config.toml
n_layer = 9
d_model = 768
n_head = 12
n_kv_head = 6
head_dim = 64
d_mlp = 768
vocab_size = 8192
activation = "swiglu"
norm = "rmsnorm"
norm_place = "pre"
norm_eps = 1e-06
positions = "rope"
rope_base = 66800.0
rope_fraction = 0.25
qk_norm = true
attn_scale = 0.125
bias = "all"
tie_embeddings = false
parallel_block = false
init = "normal"
init_std_qkv = 0.0479
init_std_o = 0.0
init_std_up = 0.0479
init_std_down = 0.0
optimizer = "muon_variant"
lr = 0.00865
lr_mult_o = 1.5
beta1 = 0.95
lr_head = 0.00507
warmup_steps = 25
schedule = "wsd"
decay_fraction = 0.616
decay_shape = "linear"
final_lr_fraction = 0.0
batch_tokens = 65536
seq_len = 2048
doc_mask = true
z_loss = 0.0001
train_tokens = 467000000
steps = 7126
dataset = "wikipedia_en"
Each number is 500 + 50 x the weight over its row's rms, rounded and kept within 0 to 999. Layers, rows and columns count from 0. Numbers have three digits each. The size before them is the row's rms in percent of the matrix's.

# layer 3 MLP up, 768x768, rms 0.113, rows 266-314, columns 288-383
099:520579561548447608504496545514527538525549530557417546441431437501573455536488397521485513513546493508567444570488454438595463464375537522475462476560484503500477505484571396487489533556498596487525451572528527561514513520403454515504473567481583535478509483478441523459518546500505498549
108:422541491494453463557557573571542583503478496633420459481569577493466475516443454460467465465456447483546472526553457584560508538316523561377508501474437547500530540484480447502531573529592539523507485455445446497464546452560392494544469500548442340554464550568484483543487586539472508472
105:590421545493533501378564572377452450494437450600606514486485473552567491516448443517563512546541455549511538512489569475484531507552478527512457533465483518496530445431543530540373556544518475456530447600591540489472507595495503544598487598469446459542555478435544447498506530446443492496
096:435542471454469559520467505468510534454430519508489548430455476341423514501575546504524559405500487571472517441457395486531484495459403523486478385384602512517496508494465470528577389445491477421393397427519446457509432406541532535466529455484427493442508554547393485532612415420530489393
090:595467550461482468489502517536489513540487471596512566521513508475445473595537544546549437498459428436520517560569425499498419578571416508553542458516503480555514436538447532474470547525606518531443440462497578513563482489501552436487500411523428443468479536485485474620484440514425515488
096:456422598487441468530487476474550451527334457558522485542523580544461521434540470467565547470476503549410548486440423421483488526510407488541515452457531533450606540488510498536592409420503430507503519541549500469487430437487515494441579549524511387516520484501441550506509473442484466539
099:499572525482423502512527538518513442532549556485475487478460512483415544440463554538599507524513509499598434402499421498447531498443554557471481532522477504538507543483513544459505542486462494518498474526578519474404470428528497530480544615521465515503425524479429507389521425514465525596
099:454571485511476466544523515524418475385566512548602538511561477455525583405561484502443512477473485528592432485460461531513476548498516418493502531572459435502513584522464515600374472376501460407490598537521498469489507499455449498516512413483503456525478527437586539459524461510484490460
108:374498410533527509479500481447545455523485494417560469489537520630453540436480555483465457506514532544477566518477532477434578520514468532438530533448488581424519476483500502493507549490542568522482441459398474604434406580528520447498482525451546469509472506569505514539448571487392491555
094:537458465526497482544558592550580523493450448486471580471561371496535517524553500464534536513471479382470474460433418441503437515494495494410528444492548445609514481538550440471428475648405485540425533470384490546486504507529510487478535474500518473516542483485592486489503553554503502544
105:508539369477542503561528532495473522541462519561443435472558588550500507451576424636460545459531537432555529477497488468465581478530489550528613480515512521529484425710550553587495470475478501512482465515448487430566472501466549500466479431585491434512557510568477488490438502587450517520
096:363520558493532494446414494523515483424525512412461553544520486431575561459387488471491524579490538520522477449613397512514464620530521525462515541555495578525451402475454542486515529428450472488496500515390551516563554495452464492522630656542544507483609463494500404489452562557455480569
103:312464523503510438469558522449538406482529467468534436451475566525413586466606514508470547511480483446516495535484488543436493499463508418503535581517505469546484505584463450517500501448422592504454479539570502543547353547521486499450476573464564509580598545552459419557537524513525464525
098:449528523510550569517442531432453527499433606631454509522555535503479499502479394432549510510452481432555574527520435509548497504554565494596432517484497532409500562596502522544542519512534495530459497577481589490461528455471558480468530540583415549555569560554504445406424455433514479558
105:532550490530560413583509564468566521436508517566525564477494536591474516427506496437551486424477499575537531468487527493566484549514478602459473466461532474525478501528578424507443481491539420499533460495475561452543395381554372449512554550551509480470474525486498481512509451529519519411
107:482433542497478588474526457575405473499490524450515521519584579436596455462510586485533505511435466534545472517540503572473428476559512535489521608526480494463494646554533523480501492580485632378540356518573459500514565567493481526512422536462495538576514473516494523457481489459478560548
101:524493389494533564556512493465479494562443451493547534549501510367573493588455448345454530493611498426443491470530510565534429473481496557451456529484560473528530526532510521473446574652512494449501473507481544441607558484529563514569421538571488490520590580537467484578493566550476521443
107:562440548465585446538537492464411517439502421524550514438482397562502555451493479491535461515546476505493461443525495482595455503533504435508498514519436457489522550474473487459465494569483500325487512382530398383483546429512509440514452545478502469636536475588484423490466573413441500498
093:404453526484512492506486511495523425433610453555574472530556564487532451551498507596479507544489432563414468501519580596444512562413476491464488473448456464600478571610546476483496452534493464510475451419509486483500420569503545475584477493535509506530466478534470469470519498438601534553
099:505528425450499503512540485519431582491507470502583551530526520457486477512495507396458534559520519495395488496495494542474583565464539451497546563475445518439568452510447486533504555522483511357450489429428549507534443470546438491547472521561484505557548494481538445513476471563493449537
101:555497517509471499461500529498459506463624573514487488614539440457527431509566542445501500490481544505545560511406563577518421535472482501576431407515502529498481497625555490500550478469498540492547513530376437559462467484484496470585457557484467552481507469562499463432537487537497551529
101:496539485493530485560556426606450400571490479440419590488470515454437479508443426472433494517493476502491461479514489507600470502534536589500507563514378480501529445520485560405517449464511558524474446539463587483448549457505428436515515421464512525520544563490536522514538461487470470545
095:482411550509475482567415483524538580493444546502580551423534501497494447551532387481443517461479468509370435442521494505526452494438490448473447545469489529502459548509439545551394414441451574496499550544425510512470477437561467511568626530569481518508478403579513478481544541440488458508
094:474485502549471609523491481459548526599535517429541513510485549452540501429556497455491385447540547502534462454452610484462500500524466465449551483520518581516467473437511525451509507500471478457496460494518551572403522431524400614388477540449566518604446482573445550495500516380508451462
103:482432478478507480512500489604514461413461491460497431384501411531451512543495512534494500430503456511528485458472548476491412487512435523454470503506519458502507588468466514450499423503495473406425568519483508540543685381545498555473506491480461442428467538534505523433512436543512485523
095:532547499567444532505453429464573468419507565493474462489424582651446533477524561535446513563474557524474417493437603539511426445471511534503501438557545523495507524459489421484463406423541525577497480514530493517494401432550525532462475527434504666481468500532534497544562541372540650497
104:565547469538507407467551519650521382478552453459512526512546463491476486551534569510460496498532526439536468495456570455505512529504522490466534473474526497523427444563484529529560462494399513483555449374458506529510538495572545476466364492583572520478433529541452551447505516556465462462
091:510542566491503461510493473514484506514407520508552409482497467568493479546450433511600434584508511436430457469530587576502529496467489480505503614466471409602435505394525506497524544491510389449483536559495471549494543525495545492537528417499535564527496533479477512454489485443554547439
105:462494465457565398486403533559451466450476487556503452476484546554564487573480476556453472477556523527511470513473474498478453381484549571562437535533509487450517519484565498471467569498441572566472519432465540571486486513471474484539527441529490415508462548435549500458394458469513477495
109:541517507508577488461491562605515511500468413474575556513488492484535563543463479524504479591590468574514465397517570622480546536473529442421530522480471464540520524509468493498517463419601516504434521449483495506499467425429543623489470507548487367479414604481536488507477503496561484397
092:475455520506472503468444511582447538532401528523353487554521554454543398518499478498444543545495534533391493468509572609454487477601540494554561590439469461557481478522449548528549532503410568531489496482563489479429415432553451560496426529547466492548508513530459467505490499536525407443
103:551493433503542567525507433425556464478525523506456619414507459533465543544555516596525494531446447615473483524478587483467411538504534503466470476635475495391454494490490608505474479572570435492431486462466587432445547549539500557425488512559551527462463489472612572461467499531489532498
110:547523469498468512541449465471526419453560451505432409518567414462535524499511529395368509523459433539476463447435628493512457485532586521517526523477553492637533552517536478520491493487532585521450416419521487454487504564505420486566404382434605498551471540450509529493489382476460509617
099:417415450510456571524518539481474539552465491516441437494564456510492549549433492541395444452497448531524468536432428549551484543543482549475398529467489503637496391506498507500521514517549483527479530557543544509472547574374535560440408558454546455466514444477484527527444556491549538495
094:482573400535467552490541470514482420469473500533483502494378500519392541473538486546461471535421464537380499490525501545457438462456554542554416557494555436569454421506506502513516600505509550457502439424564593453505447481496504486503534482549493423375471590378465521494434560523579522557
102:522530488481512577545480436578498579539467598506454396471434509477411551504506493500462504451365477502482471545502545504516551525422512447550519497510511427411474507407561496570494525489477461447524452520554504512528472466520476503501483446568478562535545580478469480469609479567471551533
095:508526545505566519507460524440435524358545538526542496545460489475549431497554458527509472514532528484514535584470521455505375514565463468479496455488519497529432436556512590434477543409485550508503439503530486476533413437489454528427575516433409574424452490527552483527436453551519436559
090:485545448556555559525498506606478498415544561449534480524561451442492489397472394488476504594466605421516523539532546405535469486427520434429525504525500404440478487505507459494475509573523563543430530436519557482410520605448463539525506439525523414482586590524545539491546527508530473538
102:484538482429572470526502541470518584467453537468549508552465537494549459486520534442482466538538353504365496451596475477546529425460497538479545464478595383539485528552467536440583543461484444511420509494526556508504467491537566564438430509507558606510528505476595548469494575576492539521
097:455514555447460572441462455474593500510628437493447469495447485517489542541368562529487499539513477468472473549437545419507463627513487451562456536579566523531488561535501503456387477473472508484537528518497515508530452501518399532445560496508503486452480517580415538489457546519534427502
100:505463417516526464484620532490548652557493484484513469539530477573543514550494518560462443388437544458580477526431549474492491470485461533520550562516522531564492382495524461590489531465480501491497377433548508505481600612507518541514505469496463436447495488495512455413563508442572504524
102:494514471526522431558499479466513480508484479480558582555449461509500502432603525635442431449423454480507545536459574394524537560472490490411460436585533493538545421506435519565498502558481493564419560441398498518463564482443506482430491527521476527443549596553552467501486470526554430542
101:494474477541547429504462526456509459395506409511514533528493516494443454480550501471496467498509526541498459552468641483382505485503406515454498530571527444536600417481557553445495517570475488351490513607540505424587420480524473540564584499477557522453498438511486496392521365445484536584
109:532479413484464481451466431576504471540604494573432506474549513406448503559536473511440526471550482521552455490507524518476522542463465492467485432523531551445430576544536522537457570502509493577494465479507415523461483479427460507466534503447502578583491436458437528524435549495565503524
095:483498442492494550470598497491471479528469484516575568530504430630558530468516546461478468499512517530389532507490587512490541572358377502537528519499538514433587493509464518479487351597525509435540498458522506467488525611496482472511426545589585533463445529461492459405504511492543456433
099:482534445505515514536500506503434460552562447504512493478435550444479597441494534491477515415475487534374514438464605463478423467565403529523496458513559520537498488536537510469470446555533571584529472485467472440523545499498533496476507520582482450462474502459495463474531485420492487556
108:506459470517439503543541489533495526447424431521568521512518530464484538507467499452428525479519523493470553524465664440563560478487484492451528467574523428469565526491475539595463588614486516499573496518517470461598594478447532514597497562472465515537497502519576581543465549572539459508
102:547592660475420423595533515500463454510560517562468445417521612505478455506552593502451454479569496620461467532610468438533495435487491449570552445452605501574531550489514543579474544454469482491560542465423435415519470480614471533503589540414517465531536540397480518522493573424453549499
089:482560451531515484476474578556423572450483536527527518403496469472426474503502575472499621445440441496630534464446479544492437492489481528510445518502592501506482543463488545553472507437491484556462510521505440474483511454470565489495548469457420610410531571574558442538535459485584472514
# layer 3 MLP down (transposed), 768x768, rms 0.106, rows 266-313, columns 288-383
099:421459536615493622474433425551461460537548518459459563449510474457511498473464466405520502523540519490470477505576557514551539462524559446522529493442554432495446619453547429421493449611450478463482553534475508499387490588460541546495433416468503463491437423466363508608493553440493584498
106:542610582800589555565502569459520525532449466551500513492475480512448465599543562432493439462441430544505577502537456392500518458578491539511430513480415619463542478554493564443510482445573458504494491506452522439544525542466485445465451500456486465569474552600515488510529568580518483464
102:534558506428413464544524497495499550558418479562519495531532422501474554521550497525521427459424504501501565487553476543483562596534478512418565489459482514480485490551449555446474472485501501500485459529528481475489399441520504421516541562469511408563528590402500460521514473554438437569
097:515514496459467486497407417553532549517456510443482451510461502410452506548442460486565397514552509482478426437457597447475477533517537470462403481489549406405411547493531569478545468455509519469463519537532470428516552418571534504594490553487471607520489519585568494497534420512520394428
094:459461455558493471481476467586450475420450463571582558500534534477516421425547495483542423544445509530447508504531429442556487587557510537500510500482491421488569472516460424423511586466440521431501496517434552396495452501491481490548476475529450432512453486516515464564484537501486495508
100:465462503395554585609496474452469486444486459539527533579417521522477581547462499564432515501469515422438431491507595516531477491502496519537632528470502636557541574510579541472504389478412456495441411430537495608531457528638433435470571493486503530547431563495469463628507555456436486525
098:489422446736504548501527448522447467472524428541503461509513531513501499472516434467521422493436429403577426598492502567555448481455498499538444549485387518467474487553559429576477443529486523458524547569534517473470471502626490426557382532593464456565509510516482538502563556563514533541
096:467537527521567534512484547475506473568610521533529450497423669533531427465442523470475518525556425555634523463415455520481458466495487478568533482489481452459545364455494488494528545404434415489536588561515534438518531564495503451572472513549461478476543442488454494435499501445450479415
103:526528426129574464564513456397488512540570405557488487511496530606467507496530484490464521544511563420493576498479452487423573478552509465535472488429541472497487505495407573541568436448484520516474444426398476494415471412440525486551511437460530474495585522523509446539489553412502520501
102:520540490392536471526522604469543544519463536492572573520480480417451543484577577423624501451453637468539461514478562430561498427633548486500495510505469522495480463451504492505492561506460420396474518492473579540492535484528435524612522481476476466567452389410552480529516519623499523538
099:519516426529450458505446532460397594498511591547445401533517460346470541435572618492523394468574502481592579498551558445497512480500502463501489472546504489488478435445599460500475579475462508454502507455445405535466485522517543573464492481493584496474569485484467505525420433504547500512
100:462491483412575513467467521474450480501514527565451482608496549452559482501504546465492490519535446454515422412434535436448437506479450477538538530430558566413427462510481569552501468437460514501486468532401509447460442490552378496476502547425532384579544489511499411487540473450596556594
100:501505518535501460550540454451516543522524458509491466494538497572525575523458549577500363558548577569547495560450515567430518498545519523456567499444510470492459442534552425400621554522543501410466386524483515458505418477565565534491588498547447481601506561464546493501536575494447519422
097:553418503377476526516499512506405550510515439447464472525453513542522595467517538520506594447413512452378498526513458529530500468440484530410515497471446462447490455457423494409507546488507540454552546518507487633528503469451403569460435444467514508429512551585401474439451478506521512488
101:448452549637574469412458500586533468436519561525443412571547474571446506408485494460466436526536532467442477530507577414636427510445466496524557509512464467490427560449580477478508470511546426603555579525530483456521483557542559587517582478507528408455452538532385518511484483401551501463
104:460475481723485584425536509557411494515394439389513560538485541466564481615530471435516447556463496558478474549587524436511487460508502435476514456502502496473529489537421587397478421470486572547455496465466484553464527560516447402509460399514450447497436459432603537546611486480538511547
099:492479507503509530500542481547526478447499536450476520626618498442587575492474555460452438490527604564535510522448589398493478421504475574570484487398571543470401558512552542547492486525478496496504421435477561549472426442500484517574559547442485478481481479540480458658456537458433538485
102:413499478589494426528446406494492499506472447621468433579531444496507483516625493589486385571447543506467509545525414551454485521433468510538531494528523485471483486443560492484455524410532542465514462487448500521486492499528551523511527479565517422529503484542501523537483505442436556515
094:575433517430572471437550433555456489521492519588466492507555465535475527547512481470462506602595473483424520449493435479520453498392577545539504464523560470538474546668400460516580590521596472578464472508464550516398514428467475510533487524493487455531529538455467453474445531511520485472
099:438497516445526475451510472573459419465490520458481487509583420552522514459516565515529500527603437397442548503566443504549412453369548417504570535529486485435598409446519532539525404449517460492531578584473451598403459582469555493523522486382563470475465404495552535542479591472567477532
104:524462461485420504478372407506498516462487493506477591495536527539484452535445531572559536566548563449468516528461483503404485491493459491474596527453488538485485420464508455494446535449543428503454429492628589531508525449493494490495485519523478436495452458444492511467478470508539441472
096:503495443521461487552489518462498427522525472400557379466463540420559487526499487522453503542483548523501450551521515504525514526495454571438516552517526547456544376490504482522509505449505485591390378564474562437494442523533500512641506459505505604424490501514474489501568512493469466469
095:539435562336555438518480503537434500510484567465527548517550454425525452506465569456428466489464486551493485570486450500474472455386419419519525576454524461532483494522456476426398414379466606555509541515496435527595504459541524578534478500478415485437440490558443546550497588477486526426
100:578507503718454525499466534453425568505515468578571495638474558407508485443521506444522449432414487475497485558532571522537510510490483486615520518481537459549437467506522470577573603412457478427504490506522525498536371563459575620574510560435484502514498506531525386480505504490497519510
102:551440487301540544533511463551450493434460453499535557461526514508470456575491431627526516430574589628529461487506461497465424406515493604467493570572512499456443495466511482462514498497427570453472511475502481518512560579621532507469407418573457576466492470478516528528510437549529516522
096:510492469527593521481520523513479442503547623580536419541440493492503437553509477576454531478407578506513615480622542497405483639509493451472445494492471407494546448527445497512438499530463465531492487530508419573516407541536541516483545563493456510424506517422498426552521528532460501480
101:476463573549454432522535541474469483464505492535536488549568503568482581516412536578393416490560560502604610439492469501546506574487451493401479424457560458559506506483531526522595549459434602585522496443468505476494474417592472522508464586514450554505527518602434612533498485431492480580
093:528529487507500439522509528615487573571486492486497456593486470510490452620467445489585523511510449501427459394511539559485539407521512544463462441455429539495436465505407453423476577541491452561490597532443466466431524552428411440529530483489525475492564466570482607478532527514520492531
100:435477523507502516528493432514496535584548438574454512525518502488582526493377507474549510467516509590564502508556560549516532485531496444457609459446493490605490550431572508489475439553546582539507472495536565429478449642534432444580502477533500487451519518565535490535577517443443553570
106:447479498659536456510503512495558533519522454472434484520499643440488522547534481536534467547513511523476375494565517546553420609434538476624450502443596448410564474452464507591557544519457449527547508534507454393501581569524570560517478522526466483506487544523434485609442495498459466423
098:541420540496505465469416588595501494439537528601396587504518549420466505473512431550548442422509592467482489470427520395539418515424578485551466436538471523491435488458503470555501476545459488560496451419442527483567558483448414408439550393457524424443456402524617436536490535442498585417
100:499443560579503521478515544432546490490566462467507532442499530510426490503470447503494489510420622509543368532598466521446484449507506450641460519527502510544451491558425488537577557447476511548536532565514411473422497480410474437453575415461519382516586568535477479526480436464396468402
111:494586491268560482517478474484444527373545538431454538569472461415516478410587413415537518470500580455486453467467475487461450485585493465543492524512505476550563532486496503596508486411561501496404565477411500508541432519541443445491460464502488496498545586532446468482584414535474479524
098:488455475297465615472443476521504488504479537465456501485551497540533534538485522499534505569549510560533530322561444460572514478540369536434501482436571531485485447594553495449465552525622475476461446527429615532526526452469471629526514538455524534459515422528408526514608494448510459438
095:504386450484482441466528546581493564509563470485443529402473496488492573474574429557505567491525465437489527455460549404473467523534550528519547482553494481505520423481439509503497521517445517443479403506557485417442526415414483439467491479461501560521485580425447509557387510452481464468
101:496514512733424557470447572425517485459467501506495471576549525457500372447454573492512587491419476462524427554593478536518545488423510573416489472458514538514532410522458492472455503469514544408498525400429461519503454463477377519582560447464579530465536583564530471480488461530484514544
102:498507496561574494440388526473583475499511477437497523480513513467481566538454417416485547551462597564446541546460420527538488493521455465502486443471464390467485461443559481505411546421528510468471478475495528445544592495449442543505487515452583539406469509484538483494488472575577471452
092:365529513516480496523464520529471514504590533507498522563529481531472529408496529402476514495571597477494542582507470442567531442459563460525566459565453451522557532481511492537560507577482521443588484370456438433481479542477465537420471454493499491415522489476576505537528518466477523544
104:594485536449516509538514552509529489446437390555552445507505575483515533485546445489482507346525414575547494530501411458486532512427477481461450515449488444344537518490492445447535434451519548555469574564534534492419484509509517461447436504554531381502419478381541514427502560543453600614
102:500524469560560536517596529491468440565560441433491545555450485473434516523406500499573467489584408482486469454574502369421460493556543436525497421568497455513477532514518550567511504489489504454484510506561458523570518447468452593438493517488518463435447526610441463500574522479477578484
102:500472432303418632521553544483550567475518493488493493489505495465529527378500461445519509540534460503561542566458481470426473484472489495449572532499403515607486523453598496533465429533501570553530409493580548485494496506461510503571465490492389526479574483492512415568478418421557538487
105:506621541551468411458508400542461576498502479521441644504471550591458537472548469505516499498499550544476535497569536516469430479419437524502518442500442569608426451536445622582521483488560470589522443430455555570471508505479560442528479471512436430567557599453559493493544450540566572572
099:448467492506557529468587501543510432489545468431533556537527418493481538518537438472553535506554558441484481476441484456524479510503559604486476417469471494533489469508531522460575499540484562542504544473594478486427478492489512443455532445577520481429560499484495563513476514454596499465
102:488466430508576499371489554488406485528530460470384626424457463457473481444466450471592486480547539504500514463475526541606493463521553417477515572506524467507585534399536540574534520556462490571494444532551494562496506513499511414486511457507464589568365453622448492525481509491445508520
094:434418456438526475561496456476565511497507491487469579451482560507532553482463514515483557497518426470400473556545491479417518556505483480589532559432466541575532547525544522511618438499589523449486492501465469539489533424469504495505492561494533373503494477500525523484602528552538535456
099:552391560627530460553509521546503483467506554448427462556421492489463479529533531469422514443484512471464615506535511507462604497546440564505538544425580451449508503587421403536505434501597513457520454572577524333502505488387538538485536468497522430487541538483405405482500491507471500530
104:462512527544472455509556403468517506561483447480489493509482492446390572485502524474385434523525425388479488532497475431425551503480475527464463507492515397438492525427547595560500485450570498486626524481554433346549478559455481498500441491473448447523512525437518460468474620547419451529
102:412516499604551443564471516501453470493516440496521581483470504485575474527525465542539529460538501498505481456468512403413399500529473390495511498461462385527449429496575496452523504463494435458522505514456467509443490394525461516440439487502519572526566503504481560558538484473521464465
# layer 3 MLP gate, 768x768, rms 0.108, rows 267-314, columns 288-383
099:447570400540537533462448401476422489533519484411577475564468484471493487477473536479596625391500590523461470474354557432443447505633488531550531522522589463557486489539557500486461385506497488516479520471545565546444526494463602525531527510548626531405580585440490516443551532426435445583
102:484419511502447515568548627517455541524496428468545531551491548559533450511557486581478520529524470506500506498574489556513555500551491560489529474572493437584593439512576473316530465444528433541525499625524578518419492494549544522466508570420497565553596523491552523420413473409571449529
095:617564519544488493456440504478484529502535531496452515565586516487471534451398356511466494587478424445488471550503533543536512516504428508493476457518470543491575424573438541421519425639494516511490490474437583522527541464516469466502494443459529362480495456428456466454550517507534458538
094:551454407580523473523506592464465481519517491471503431453554593449460381514457436516590504545488445397532517500587485540592529481515474531500516452529574488528479473442477545466533499497595406528454450611520564555567488523446544369556454545588496474492418470495553528553526463495529467468
098:478434533473479546472457523442478527494508474470533535474580360453600505562535530514504562508481530495540602459518519548476505436492518508482467550514402498441571374515566492474500503506566411397487431516541501416516472523448488422509539435461446479492480510440546540536590464544513535494
100:503563458468499414520480555417500594510470495596464527432475500479455518557496548468448498464468478492524528440494512513471440515560496543503506488452492523587475379480444549527550540430407459594438509464486412550610534490457583466477508467444377461500424491472438558531556538424527439527
101:537419463532543531493481495494623482531450596437549599538460539480573525516621478449493480452455528557486535529449572426594566442506500541505523474482475415534512405507436507519488434501521580534589545480439446473499493573445461565548545505586490508512529507508494474569567495429518506534
101:542556471504536464591510540617421437443496495400500561446453408496460495575603533481452450455462511447442518482486486518384580508453593524524543540493567431567556509503490529515548470497524462433472474458396542580448491437480530475477472634498507571497471507515510548487496519588545420516
099:538464454525412521477467444421479537496559532488462438490439563585442440533514441468444493559484494539519424491573546457414586504562568435569414491537428541565474503484473499449478474496636629549541524500560539497469556498509477506464429452446547523508551541585439634517530480556447463461
104:539500469543464456548524413575520474524478502499511356516478498534475561521433455504540540598560447571490525486462500523515512481497480505482621527453497405481495554531492427560491574490503561488497558570421605529514526468441524477478450634650508501484572519525448492406473446425465547480
093:518522468431501442558479551463493465433511509566563465428438568493537442444537467496537418500542443490577451436566509451599517500426511533492503514493513488549505390468466571585608518490456502506451527533545557478523531527497507431494606457555505522456462496549524389410579526525492450524
099:562541464530518568527498483439459481524500503474481499513493463470589432460532504551530609483512462560416545572526482536534557453464629553475559425470459597499585446399468532514478480495644538602540448460643540419426562419492544447507428416480472482455528511477505499528572457439496522473
102:479494512518604504551441597549468492547526540551609515472578457545490454507527379515506577578587488478535553513497576561486550477507580535533484533400486507408481470442525594485603486478518407522481488454476572454384490550489537515467558450394559557525513481480543544480462512408549503509
101:394479491518511550573479490563501508502510407459544590487494538420455495421462555505509459453527475454556507404490465489524506501548467507494408509536517516503422475484476505511505486504414420559528453475525449460438497439557499517460475511454553425434490508526501457439504504431557557428
101:536500524496486445501564501479472384483482503472472484456465469481436521577523498507483569527477468456443503479431485490513516609440521467582509491409567481455512464557435458577537458435512593506524552491414488479513454497482487458629496423491486543494504487452505518557540430461575502460
101:479464502513513511482529622493494469498465461483495540505538559495506377488477499485455480522446551481482489479447490551496473423450483516498538491541561509546567443578558558467489579542426539502546483527467535511535526438558499482563452455531549483497564527629542428505513542571441520565
107:629538485455566461510394451541495578529531488527500527446527429496549484487637586461413526407590507589500507530470536456567514601504553559479536605598469460485399407556587559535465527502594470424469525470530398516508456480454450531479446555579495497471515581465517523503458449436536572494
096:484488519509573551428547443493592439498617515595557429467577529550491557540458487597537421560507326543520454526555550529591518541405584459569461438329428559507476523567505466434502401554504543528519510500425588507473515509479548575576466482528546503516472458593528418474536452506511491584
101:579509528508474516432571487490502535459435485475556471500434611416457589428503429536448397519436537499511586447510458636503445501490456431427431458458524504495549557538409523477437483525488504569507504448566569502498585575454556544394530536514367424538545478552527426547410471562526557563
094:499442526471507520488514461537478485567573581487576481528579438642466481507541590398469468401471427432494429430514572475549467551468480517476532489530550514561522541509436438476419504475430542511595526516418411553500560525533540551500517476479452553484592462539570491424522583503541524536
099:422508559513560491530492549546527481449467545574557505552596517490503527532505525520512431532489457520471437437581580502494536489397473485481476385475526495458579579421525481513545489496521511495439533456510496466485487524480536528499559507516510500575389519564487475538441477452503572439
099:471503512539491509519484536500514509535483460395455494466516451515562533576455488540483548484475479500503465526572526491504591461486487498427437470383522530500526430506520515507454526500478410466541516503446522461465443418500456506509507451486481511459520409479516514536454526576593405544
104:543493461502474395521462593544449470537416538470403567478483451493472547506468492462551503566554623472555569464552377442581570498485506473446558541536460564518496472576491521563388504496452510500521627480476460489555559464572553456448504512559457498445522455511488509503499512561476511579
102:655570498499465458491385555561504516598569423688474485462500472561512405476430595471405599418476501439443535436407554528492478540489453458507471503508535525475469460487543432550477466539550445507426528554450490504533440466615521495433551516625518413464514538606504527502503391387493565460
100:500505498545490428472491520485457500578476405457474531578530597521619503510492523504545480510569484555482530446439528402543491502436484491544546490549444526573496494502428510457593504483450452534508387433514511546475530456562521479493577543539548422485462459489529603468445494468497532593
097:471443571553552518508581442458616456462476501506408545569489516516455562513426445621542615627599475489415448585502424583546483507571471490477496537579452450455523540466463517462473514472567485381548513553598505434467543446527416536504489455549471536579525531512525650484465417511467509489
097:491498507461467573561505500487608447484447540455485496413586495477456485434504541412519638407522484466601494431577444446550498509459539498560634463579513496474459487492503568530538431581504533484559470362460581479449462506603499532454467564432520460437476476533520549545452428514518434523
103:506467538518459521554522512583506477539501563485500530462513445396592557500547534539459589552374467436514513540441522488549515443452551468496474409487526460491575485547531403485516530531443448538578554424470374468542540494498500533515583498510465434485457577548646538505426543487567468459
104:524534480520531443410454462492451501473522540429484499428495433496465527537486502461509517434467417446463487554425607477402495555425501417584528535576499461455521433519431545511424486478488497477503456502443453480487514392488484530478475485493485547489536483543557537484624514461513456499
098:476519524519444496449513518459560434553498501456569508530465524551466591465563459458505384524486503560560470529609449461510492566443364557452516409540511389541494524519528469429477376582433566487546534524516528586572521483525467477590530435561462440469531542480514499394467518590459471536
102:588429479546517527562508444496541488526463522487468517442564455417559548425510496415534532530569416610501498513499568449560520522534554485552512504521589479433515619546389500468529407509493408510530524521588537570473462487531480502469483542503457487542492535539451547502509553462481536387
106:617548494521452444512459489445469504596467377472493414591544511464426517451535465536549474500457444558554517464470588452466512466524567464524495488483441428622493401570494530583528534432472490430491522505469478545530491470489460553487440495519545489432530525474496502557456421542475511608
097:445453592512509532448455473428603494538487582503449452498485504520532548465479567418501579519432473475516598532568555547494571552524512540547542499407427522546571411479411419559525558501556589553523556571559469538437493586447469521405366430535501515532547422559454496458567535425520503479
094:568544546445429433511408477489555491528489595567576534525481514502559478569581555408543556531546546472538503437457500567522584496442469423546546437480475544550486541453499483399460466490605470589532473567504497473495447519560557475521611505548554457512509409590485521532520465420428416550
100:449490503498437469507517482584411497481476386496605513570461493529476447426470524545571560498537543468526478495534321530550537486501484493430558519403496554482518439450467545459589508581537417439547488466445498520480497559502534480551446614453459514576518514539542387439524555497418490622
098:495499547494470545528481531465558445511579464528488467427483510496556479429560399468390557398548520549527571478389486466499519514591487483437456535539531505456565524482496465527460470487548438498520435460519466469509472539545510457431371482445379470468498455500368502467543468513503504489
091:468481476502531537401446462510380558499518585488491551511583413513566437557524479542481552514524567464474447431555502499495483506497551510501519437451383445587424505487549435475462532525511478515507524499535467448545406539512587483510518514512534521501512480477537461448503496472471498421
101:580503519514573501429497494475501498444400443505429572384436509527480508467503452480451490471498435489518496538460473502584484542588488393508542541451552529444445491526495500465533520473494424536497462384509450534490488480625555422542476557554509475545470482518507439554590503502582549558
102:505480510539497582465539454489440572524548511553384516525591472475539467510502546397589511552424515511422509429560474446428510591473537482484461482579520486455550581533527504461463489613564548549550594613418412509576474463447391457430497577608569479519403569530480549508475484576541507548
104:476519463517521442641607540469491445498525486528485544570487441638547578449454428504565569482554416500519550494395594489576503521501593528504481562527426518535598485520515494428592492470501555487407449433493509499520433483409478493388452379513457438530489386503539529508566540413498473389
104:411543475569468499445480476426562429536435501553539556524570490590457508554431454575473511581530497453447505606460527491497540520450471524552435533486609450496450547533512541530427514491507469460584516393514467399449539436471432562568495540441490497457552523526618436460518475476481543589
105:531537527497500509567462450587524502511582426558586585541473620528550495494500420511484469521506540504509574534443493510558442514478530503520513531555451497578461484525477514453463543507528479441512505550582522472514498460498504457478427502532464388455406552449553581468449392479532527567
100:420478444497622508520459417546552458528507572486555562435566458505528539579461497437493508495486524490507497513399570490539528512470519451470400420563533540436522555522459574546469399508511487607460493425489423582553519541510471483560559518512493429455523484554484506494472470481536548575
101:478504470541479561501550501450557459427549479478534486379432537466462501550561423443545485506493459530510563466494539544446559542486445408504536457530449516519566475567470551492463550411428534499467542572522534491536525498511431460559542444491483455548646543479571502485429499472512530514
098:450519489476406555509450542468506436524498455529521535471488574519551608473542465566508463572575518524446467454494418578471438579574484465433471479446442586493445592481547545540525574479491487444550476520529456536447453470528432549560553499559570395469557514609452515393546502491513528430
102:500453495505484543467500469542480481544502558477564457518581511481467555504515481525555582443580444498501512425471427496434596526479466536503565554502568637550554567537529550560643508407456521474360498513528448582525569552521485549424460519471479527542461506427460500454522446467515556563
099:456520505538463501441514563456510486611552444419576472529535487545484497566510539454447528452494526524471456519517655599491581519429556539468507516549510461451489468489556594601421468447589556523515457476632486502571503449528521463515453479521459599509578477503548489622528452494524579467
093:463488513472469489504437455509471450439534470430383471589620405488530552487574460476479465545503522481542580472455526491516535528506518568430511388478498484456612480535564519483467461594520566498458543489572460516494390513630458553457512461465483474508443516484495454471459496500475551449